Weights of a small GPT-style language model, trained from scratch on English Wikipedia.
Size: 13 layers, width 224, 3 heads of 64 (1 for keys and values), MLP 896 ReLU, vocabulary 819, 7.06M parameters.
Architecture: learned positions, tied embeddings.
Training: a variant of Adam for these matrices, 168M tokens, 5127 steps.
Each number is 128 + 24 x the weight over the matrix's rms, rounded and kept within 0 to 255. Layers, rows and columns count from 0.

# layer 2 MLP down (transposed), 896x224, rms 0.0518, rows 145-156, columns 168-223
[[137 115 133 134 134 137 129 134 131 130 134 139 115 136 123 113 147 127 127 119 147 127 137 116 137 126 140 130 124 133 132 119 122 125 130 129 144 134 136 142 118 145 125 132 137 148 154 143 135 109 140 122 143 132 123 137]
 [114 123 107 122 160 120 124 134 152 118 141 116 108 119 126 141 124 130 142 131 143 158 141 129 109 135 118 163  99 160 116 131 131 123 123 140 135  99 130 140 126 127 115 119 124 139 122 134 142 120 100 105 107 123 102 118]
 [128 130 112 127 132 128 115 128 125 132 118 138 133 124 128 129 130 137 129 124 124 125 122 129 121 124 136 136 135 120 123 134 127 136 122 133 114 131 138 115 117 127 130 128 147 127 134 125 125 121 123 128 130 133 135 128]
 [144 136 133 113 131 137 146 132 126 115 106 119 130 131 132 122 130 129 123 119 109 139 118 145 153 145 128 118 111 125 122 105 105 113 106 157 105 130 123 129 130 141 101 116 134 123  99 126 123 139 133 113 122 137 109 150]
 [117 117 129 124 130 137 105 130 126 122 126 132 132 133 132 132 108 115 115 130 135 139 126 130 135 131 138 132 141 123 120 147 121 138 117 127 132 130 124 146 127 135 127 136 125 123 123 150 145 127 133 127 129 123 119 114]
 [152 132 117 126 119 126 147 114  92 129 102 133 112 128 137 124 133 119 134 131 127 120 118 136 133 138 136 117 125 114 118 141 128 127 151 128 120 125 126 105 122 130 135 120 129 113 121 140 142 118 128 119 129 148 128 122]
 [120 132 113 119 138 118 133 134 130 135 132 113 135 143 147 135 140 114 148 155 117 125 132 135 141 139 130 115 140 127 154 110 132 133 131 110 107 128 104 119 133 142 132 120  96 118 125 114 112 138 108 127 123 125 118 144]
 [112 139 130 127 142 143 145 132 132 116 133 119 100  98 103 126 107 126 140 133 133 135 139 137 145 128 115 141 121 116 131 132 134 130 118 145 127 126 141 106 115 131 108 130 129 130 104 147 123 140 122 118 116 112 127 127]
 [134 141 109 126 128 127 124 138 108 131 150 122 123 142 137 131 129 123 133 126 131 127 147 127 126 125 114 117 126 126 127 125 147 132 131 140 127 135 131 123 125 118 122 141 131 126 120 133 115 135 128 134 127 131 138 113]
 [108 181 147 188 128  87 121 103 152 179 168 156 118  79  51 101 144 171  90 118 104 128 132 211 178 172  91 209 133 125 109  90  90  77  90  85 106 139 163  61 110 137 119 127 158 135  56  98  83 124  92 159 134 162 165  93]
 [132 119 118 108 122 126 128 131 126 136 142 126 126 132 125 132 127 118 106 131 120 135 127 125 134 149 124 133 141 118 128 145 120 126 132 128 137 125 134 138 128 135 131 120 133 137 130 134 137 128 124 113 124 139 148 128]
 [122  94 114 152 140  98 127 125 108 108 131 102 124 172 139 143 153 109 171 168 111 149 123  97 123 142 123 103 125 150 109 142 152 129 160 103  82 122 110 164  94 170  77 122  95 112  89 137 113 187 109 146 115 105  85 164]]
# layer 2 MLP up, 896x224, rms 0.0598, rows 146-157, columns 168-223
[[101 127 128 123 117 133 119 130 135 109 135 140 133 121 141 143 143  93 109 118 110 126 129 124 143 125 111 144 115 120 133 162 101 152 131  99 130 103 141 138 144 138 124 197 137 157 136 132 153 100 143 117 134  88 129 146]
 [134 141 141 119 112 148 114 122 121 132 154 120 136 123 127 113 111 123  95 143 129 116 138 143 121 129 122 122 129 127 125 117 114 160 114 134 121 114 131 132 133 138 132 140 143 133 142 130 132 123 126 145 144 107 112 109]
 [111  89 125 111 107 126 111 132 154 104 121 117 141 130 147 142 144 103 115  97 122 132 124 130 130 129 119 124 135 116 120 137 125 130 124 120 139 104 131 112 130 116 133 127 111 118 132 125 130 121 145 165 132 123 138 114]
 [112 132 135 134 128 152 110 106 144 125 119 124 159  94 125 117 125 105 122 117 140 134 149 132 112 126 134 127 134 129 114 145 117 137 124 127 147  94 124 119 141 128 122 145 111 130 147 128 105 151 146 150 128 131 132 113]
 [132 118 136 118 129 135 130 140 119 128 144 111 137 167 128 123 139  94 106 137 136 120 139 137 124 126 119 123 150 107 125 135 121 129 112 108 127 113 145 109 136 117 113 113 122 128 148 128 140 135 132 154 147  97 124 122]
 [113 116 141 114 149 148 122 135 144 132 121 119 171 128 127 146 119  95 130 130 109 130 136 131 116 118 120 113 131 134 140 127 113 132 137 112 143 133 128 142 140 110 130 139 101 131 137 116 155 116 130 119 122 132 124 137]
 [129 149 133  86 140 164 110 134 126 104 108 133 128 130 137 114 114 105 127 118 113 137 138 114 135 123 114 123 127 132 129 138 128 148  98 128 123 133 111 137 139 115 123 132 137 131 120 115 128 139 148 141 134 122 131 120]
 [124 121 144 113 121 158 115 132 122 103 121 106 156 140 143 136 138 114 119 131 127 108 134 145 125 135 152 138 130 112 113 120 130 137 121 136 137 120 124 122 143 120 125 128 126 121 123 136 137 139 133 152 134 107 141 137]
 [120 125 151 131  97 130 133  59 119 136 169 173 120 124 123  72 146 133 151 170 128 117 105 144 122 129 163 107 175  66 101 144 116 160 132 117 114  78 117 107  94 156  98 160 154 102 117 135  95 136  96  87  96 124  68 140]
 [128 115 128 118 121 141 114 121 143 141 137 121 139 111 136 134 121 119  98 130 126 132 136 157 143 107 121 129 148 113 141 145 122 154 133 107 115 134 120 134 143 131 103 145 141 146 137 122 137 124 130 124 122 134 129 130]
 [153 123 158 184 130 115 111 129 128 130 133 158 151  87 133 154 111  97 130 146  94 137 109 148 180 154  96 163 111 157 143 125 109 141 126 139 148 106 155 137 183 147 133  93 136 155 172 153 106 155  67 146 135 108 109 110]
 [127 144 136 122 130 135 120 132 134 134 128 130 153 136 137 124 137 113 111 116 117 131 123 127 139 122 118 127 116 114 116 146 102 139 101 106 155 123 125 117 135 108 133 120 130 130 130 148 138 132 128 144 125 111 133 107]]